config.toml
activation = "swiglu"
norm = "rmsnorm"
norm_place = "pre"
rope_base = 10000.0
rope_fraction = 1.0
parallel_block = false
init_std_qkv = 0.0263
init_std_o = 0.0327
init_std_down = 0.0377
lr = 0.0147
schedule = "wsd"
doc_mask = true
steps = 6438
dataset = "wikipedia_en"
Each number is 128 + 32 x the weight over its row's rms, rounded and kept within 0 to 255. Layers, rows and columns count from 0. Numbers have three digits each. The size before them is the row's rms in percent of the matrix's.

# layer 2 attention output (transposed), 512x512, rms 0.0327, rows 120-127,248-255,376-383,503-511, columns 64-127
090:126101110104130136118108115125159140144124116133166132176157101121102128155102202171202113153109089162168094093140088134154112185122168138165088160139080129172119134143150130127143154170120125
091:122060116131154084174168131181114095112139113116130140173156137127119105140133122142145125127160134108116116168154145162166191091079140147084158109150110125129148159185140131143122147130105087
099:104198082147096082203156145152105142118158027154188145121121144119125105131099141132119121128118133146133137101159156121141141120119108094143117116133164123137148109116151137093148141106160155
095:076137092159121097143100106139111160136166098135128146159132139129089134069138150151131131098066146131073141112142114161185130163156180195163137111135174131142116135118117201119150107046112135
098:087163194101077140137176073175149125136123092121104129132117107104109084144066176094072155128138098135123108106071166145143143094150219128120138066187127188161134103158116195124154203103115108
099:196124083168072093147182134091160096196118112166123102177120089142157109115062113140169175105158111152134113135118145138122135113183108105103150114144112171166137178094127147152125166167128087
096:076152116192136151117107083120141136188101107188142127120178211163109142140075167159085126156134121137155146132130150124083124157153093088147106154126101129199174109169128103123110168161120076
091:125149139107100086140130160103071129121152150138135120173124111139065103146119141099121126129101130116100114129181144139131100111125109104131126164079101124116213135114124157073114192123136057
107:090099158164111153144145143104104083119120084161147145100084101113099145095097121033069130113139101113104199113101121133086047159116083103171137132105135128149158130150166104107120116134109134
109:060119151139094123109158104133154179123112131109103143099166144132174166107125104166087125098083163143185141134100148164145166187137113103135096063103075116088139141155140125112115146115139146
110:058137148138148088108114123125171096044106121158152133189097136190167094129084069138101115218089121124103184090133107136124111139171085174132091131093152153140181111104086103092127140129084123
104:172107142105098133124105072146096106139095156107149164183110119167089098215158102087122094150072110174082109145146084111062119097167096134120154106120115092151117138112151053096097120209094128
108:153091104171076125199153059122126147161118129107128172101160136143126125101076119118135142207147123133107166141182127118105138134103099129179117056083151132101149128131103128146057137169136117
103:099138171152118088074163121173091120124174118115113131148119094084145109097144089134118188095159143113142141119077120135113130118173055120156114074185141161115147151159153185058154140050139098
108:092121116107137146200115153136118117161090085162156116104144126134144099141172136138123163120142128145064117126116158108150162083069082141092180090138168179158144101130111088132121117121170114
109:171046088144140133159122078145121177114070129178110124156120163170101111125148156138170075121163157160138109119104150109095105130118097181145111076118145174126137108053109155121133128167174119
102:158124124141113164141101193119173150125124135175141114131147125209105124122137107187144110171074132150159116148159132189174079160075195115112098154159111149146207134130105107087196143174149073
101:144141131102129151180100156155139132119150119211155127107114076073155096145146113172206092150128128124137183151080147058142079126136196112116112142129149113171148117133124136128148106093104188
101:112156159135153133139128141141081123090114112113175137136125132106086090155167149069100109151097126149113101139117126106160160128059170097175159139105108130108100091055106208116129129108152137
105:109128162050156125120119112138170114099139195123099125111131097101140125166111160126075131136179137115136089095122138108135078163167108148171120117077078110138121130118125093114161036142136105
108:164091162101147112192159110179106186172164131120141126093139119106167115172134144142090129174081090123174140061159091181123114210143175140100182124178092169102044124130169115139145130180082092
108:191103154100156151072129163120134111102125108179077118186102131157164170114158140178137123129138097159111101126186210097124165133108173065147142191021138103096100083186130134150081158114080116
103:158116124126125132134188112188145066102113166131178144147167151124085168111096129100065154128121161189147126054133135164097155103146106151080150179170125096087156096132131130137026168126121116
106:126118168173079084106120165146133125157085147093159126090155146067106173192165112105176123156160130139098119200095149154156170141110094168126097136171128161089122176091146117101162188068172071
090:076089078131110122116098088124217106157113129108105115097102106060138154117128113134188098150146126157089120140163159182109094157148128063139068074127087081099150181160083151061093119158097141
091:137132056103122156095137101111117129144137099131169166129095101112133151132080134150127169112119127095129131083148131140127114160094122130113102204141152127134153112130145099130145154114148153
097:189099157154094132102196080145148173116132118153121150100166182122163113191108122107145138155177154109109125153134089135089089099098166177143093116160081138128144165155153095121121132135150099
091:143137096085108158125057147137090125074091095130135175149119070159111105140052140157113125129115094170076112100118160110095110151157148165168123160170096106123133120088071175145144026126078180
089:174133144077163131021126112165150047094125166121144159172124104099109065153127129071049108166195181101170153189134094120129153095111143167141170122141168156091100118113068082085148075132092129
091:120155145139124114104143101109149135047097106114111078085163088103160153121099144081146144140117121116112141161112126111082108137069178137159119141127080145101162132156135157134129116110081141
088:136091134126115138086202177182181076109078135172172111174149112122143119116141157150125113163123103089109140097133134070094115106075148106147123193134145139157155068133125147137140108185129150
098:105155144117150123200093098093107110088143150179094090073112145111127128163133135128102127118087118139135148164123164166162159134130065128113135063139138137134153149134138162134085155152126062
094:127181122172077132087200126186115138154087130072148084160148120037065106123139115083132079097108105128099091183110115131140116105119172147155086183149090116125151104126141177075187139146143165
# layer 2 attention value, 128x512, rms 0.0263, rows 120-127, columns 64-127
099:203085108096163189077101103122104124147175107136156149152149160113110112114132166125129097118135149145150107085117128134165110162121104122137100133124137160183150132124128060122181159151138141
100:184108061110113153159133209146070149079164120146144103137109153155141100109151184115132185150081113130180153145137118078126076111124157168079126127180134147112109115138130094115132079132117108
100:105116043129096188122113116122174144086122105131186118143163103087149095166094155108182125103104102161058139145117113139117152118163149124123109147165104152115163107044142211099087155138173132
098:127130145067158138154096150109178086137134154081163126123152135121103107097089174135125109152081239109143092160075137055121129180143096151183194151185131153081116143093070214130137103134170182
101:178096119097128124119117092119102169116113079139092107125119116113157148100159087114071101173063105096131135080066139141125148179162134137145094155134082216140167156129110094147183166185131096
098:151087141190140118056146122132128105111121110057186125171120184117183171128084115098154143130114091157089072086105194130123123130093115059117136227136120129136134186139181146182116125154129097
102:143146118092093133146131080105131069125163135131090176123120172158093146121139121159082160113141107158146191138070159156148141103167218152087078116132093159124136148126105143122119139117168053
101:109115062133088097132100083165103191079151168154166135128102085074124150070121137134116147068118138176176137149153082091089160154124203090177140163092111133116204150118024138124110151119103065
# layer 2 MLP gate, 2048x512, rms 0.0377, rows 0-19, columns 64-127
114:134109109138078119185120169112134130162110122134115136127154123146120143130143177145179138172143095144086145155074123167113131165161156161125191128075065147145141095146167176130174089118097103
104:137170118047149139138127159141149086128123145114197120158072156132136134128198114097122148126163130144187166110102113170094197119154131173128169109091115087139120155135140082130090117197161070
105:149112132223144116187120146146121086100161083100105144074119107161143188102134075134089130097201109141120100122166133158108123125139059159170122181144124116119078106110090147113164135193089156
105:182211121151121110175129141131069134141111167165120095113138148086104146129144164130114125154109104059091161113063182082155176147121140119099080153139134072105130187065110183118137116098094116
110:146167166139069090123203117163098093179163185097099140187105094116130152100143125116075116119102134129123160123159136151135136142147093075102111131078172125075157102107120145119097125119172102
097:180143109129152155114114125142077120161117143076166094123201109083193161149135108094147089097117117099150182140117109128124120118139191127166048123112177115194144154140127172139138126172087089
064:160145108148099145100134111122145137222166069129067146073199145116129153142149121097101145100150138101146096168134150145110135129159111120112110132095092085147098124145140119103106148119141149
092:127089132212066121167165084147103126220098108165090096167123128100163124123103064132109055128144172147128147168116121098094168135083051139136123126078152095136115124133121162126086126132094162
090:155073153121072147084114108168116155056120228160115095134182143145090122159126114146124153198153191171145133180091125148134173101077125113126144114158135140167170129117107146151054165168081189
103:099202094088127152137119101114041118160138109101115105137068130147113148083140133132114120137073159177102127163117114147188157099181141119133086119176122168095103163114202147114114083180132099
107:166095127150152080161126165134122120124149159134095137120166241141144160153095162094165102129137107135160146107093127107128136142124107127112190117139148227099100163136121101128168072146141201
098:160106104133077123150146121119102126143088166086152201090156156116105160078099128154156104093104112137161089181094128152174116131098093165133109108115137156112157113047170109141152159162096123
101:149157137131109088141180177093113150154031107121071136113126058148109211177117132140116205128166092133117093119118108170130133109123149131118113144118176149093088131086095113118112093156156127
109:121140143108072103136125112106089171157145158110100098132112158087070145079089139115168146160162105058150152097092151056139087112111109073121158157097106094166129113096087147103132150145183182
097:171120105155059135182117158175136101158068156126114089131093162122143175111124147151116144143120147157196101120154154134177120060143112162150129165095160166139154108063144062131172111128096147
094:165110130201142122107158113137068153158063138123145130128084102129079138149093109138201154112106089175108059138184164120161139081154122142117131174107097128058115132099088058142137096160126097
095:141139143104073145128082145125170181113150126139077209105168106177150153122111155179150148151181092123149161133053137143142098096122084100141108161145096157165100176165186109180125146132205104
098:147153090154078142103113084126103092162061172154139057133105133167097090173115140104107169144144141148168131154147096135117151075092157155084122134165189117179112165180163155111153164076148159
098:142055127158077118147179112164090175145121140134115105109161152129127158105137126145137121068090168114092139104090119157108068169093090158101131119165130189098116107128142166121113123151121133
099:137136154113061149050111145182103135148128149141158113179157088177129183114109177120145185133110064147146155095157157105168142147140055120105120117129085173135135138109126151153097157111127097
# layer 2 MLP up, 2048x512, rms 0.0377, rows 0-19, columns 64-127
082:097099130135131166146141098111122122113147188167111120116102141096166078110147127124116093123071059090099155134122096187134153109147116177132100138174157135046091162082160101173063109138148149
104:169119170149133192189127086129130091107166104160145141068116104129150112152084140101155119138127131103127140135133122111186101112101117078108107106194143138112188129109130103111161068086156103
109:080151113162175135140118140081146074111138090117038106058113177127140165151177102071164147092140191124176177154160085082160197170153114142150158152160069111087101168189216124146149137120135185
103:128163127163165092131120143162093151145158161104105159116152179160110047137137147142175153083070137103132076090156172126155153117133105122126132145132174076105185102077147117104133110080108076
089:113151094105118103177083164072167133061138101126202078149103145129138114152132152142114132141128106154099097113124151130132096171073182117155158112121138114154142140112147131086126135119134178
107:110176142095080093100131110182101102126151125131111089080186129142128165136061140064137106141085113121158159141144063170206115110209122109173139046171169088138139138060087108150114115128184099
063:150164140102121094119122155052114085097108156141154152152154104154175104189109124116121092118109147130109114129106138082100132147127180111141119129191104178140082098159122137196149142128106118
094:153135108126144107196180153092113178141081127140174131127137141128135146113094129116069100129139140159114147070128134111102144134084104169160089113238121170107146070065086072104118154110121109
096:123124147106120100147152078105182160125137084122192162151131115095102116165072157161119116121144132087151187108126119135084127132155154136131147120152111140109128147159136160147143120167146142
107:142157113102150144130108066105193143106117130109126142158095124099120152086176184142195154116069074070058136175157129109077035148087178160074154102144117118097066143171113112113140161145170198
110:148080107123135144071121175113148095117108109161105163104143179139164151076107120093106118109143078102105153101105150104067137095143115095171104171116158156133137097084142094115132106104112153
107:116135208164086125194093148165144122135118117136096126115138130113146160129048073127186151160109156078172161086153143122118107148127104142098136089109174133108109138117158149117072137147145129
092:146205186116135155110229159156126096169130157127103119127089115155100152094131186122131126126088089072135076163148148097170163106110122090160070116121169141095226104133107165121136139177183132
105:121211085119106095179115149088123132156112113106152128146086100153116159139110125151133129164096114086187166114119047109158130105141137114066073179087155141141076119138192099127064104154145085
094:122168146118165103134130150121140084144085202194134095153098158107106136130131140166126083077146121185164135180175105141102134138145186119147177101129177070156102147089177088137129117089094088
094:080146074153114099057147146137158116071105099135124193084176170156138096182156138162105129141070054114104162111151139123132128133072100064202188121123129078105136166128128139102145077143083126
093:150138173095097159088108126104151132139122150153102151145138125102171137117089088114108151115035111114055101154105112118164137128183088188110053125120135132139100117150114077115129084141160108
106:121162216106107147143138140164091129113085135173155130165157149115165159131119092160105142089082122163152131185126132144111183131146147157035164151139156177135130112103089138122117169090125173
106:129123087121145107139131040108109172106090100166103146122096121145184097136129146157123168081170131119128089138119142104148170161167143115156135158059140138149211120105124133148172114118085052
104:181117125113123102146142182130106104114072078109121133137119132091137140186102156188155122088139129109134065145101158082138132100184147174176109126176155149116126104172103146119167076134184115
# layer 2 MLP down (transposed), 2048x512, rms 0.0377, rows 0-18, columns 64-127
102:134123110087150129083121108167147160102110137125152112145129126088132131130100104150093095100090128105173164148127102129136103106132154119161056174145198095116145165117130058115055128146154148
102:167160060150120125096142110128164095123096165127107057126147171179177134164173110144133125122101132178113190147151082128103073107106189125138143125078096121145105150117109073093129133144123137
101:107117141133090104144081102113096119103063126141137066156089180176125152133106127105154135141142137115201167147121156143086150189154156093108186154079098145143103181173143059171105092089192156
106:177129168160155147145115086159076137099140197140131103122209137135141107132109154144159145160155168057162094149102113116159120167165169119082115153117106093148160130077091104151108082135109135
098:170136179133117108095158143172094099147170140075172096211105119155138110183114153098051113086119123088129144128135166142141168134116097084148132125075135139127188130142099115127108141117168123
108:110117099111146140083148101149099181145115131103080106050134126130127153102149140177110124193182121185128141151129129094155119122064122121103178180111146125112118161114089122185129085133124115
070:138174148145075109081096141085153094201146101114083136132180101112130163163134135104101147090079129069136111180088124164073102114129157132132076135125094151139056094137140171175124136103084156
092:179157106124118156120099116117142182148173141186110148102118138118118175117138201143182167148119136122090080124163163116110115126126193102064045226179100145111115114132168162123115094159137202
092:092127107159085141187105128159115121139115094107108152088106123123167108157111096129132063068136075089114127117127073100146185153176166153169104083130132176114123108141158122145155126107143078
100:123168132111128142163146144124096127127175100115157114187111126112158151123141167109078122134136129097133151115104102112231093090214168061087107090118127130073076137094178148176157142186150082
109:181107064055131116139079183071156118083125148153129137111200204191206187108138082067099135151148107124054202142112103158094175140094130163147130230150121108115131126116154097137111104114062114
094:148149128135101172091090109161104119097110110043124129135044134145134100111096112158152204111045124097084130097087128162150121152128169167145147140145143143074137150173091117123086076124156129
098:145078168138118186103071123144071165146185161104134147131121149141146163125128154119172068168097153129124097107139160085122127065114134156135067131177106115128159115178165116080093134112088185
102:087125149065136142103140125102101111104114177124119129103122116106090148091165126138170107121073101100129157134141099054105178098124067121180119166057138150137124138095108106119189099142164152
094:116120172100199118081155162103108132083129190116105113112133140134132156159173150142104153120161144107062143095126109154144150160191097094183156069124125078090078144199163167101111091097100167
095:142166081167147140162145175161108159066113092188131205124096093142133112108111137134156150097132157144156094085128058078135110100152116095179140143096089119099124123117138096092147108162077109
094:106152098116150091102157167122071169117112128106143081114113141082139140125133128094162156089103156091117107118132090120137160103179115178151109152153158101139094114074150152074090135113085093
108:077104133058180143154155175180110078115114077113124136128149097122140152143105131183136091069110079128123072161138148178109138165123081148143134167132147133161177074099109148154118159082176162
115:115110152089129138101131062106169105131187114151108104146103157144135149063151093145139077091091162136108080151159155141040139133104155117183111152109108165127141075129142164168158101112086118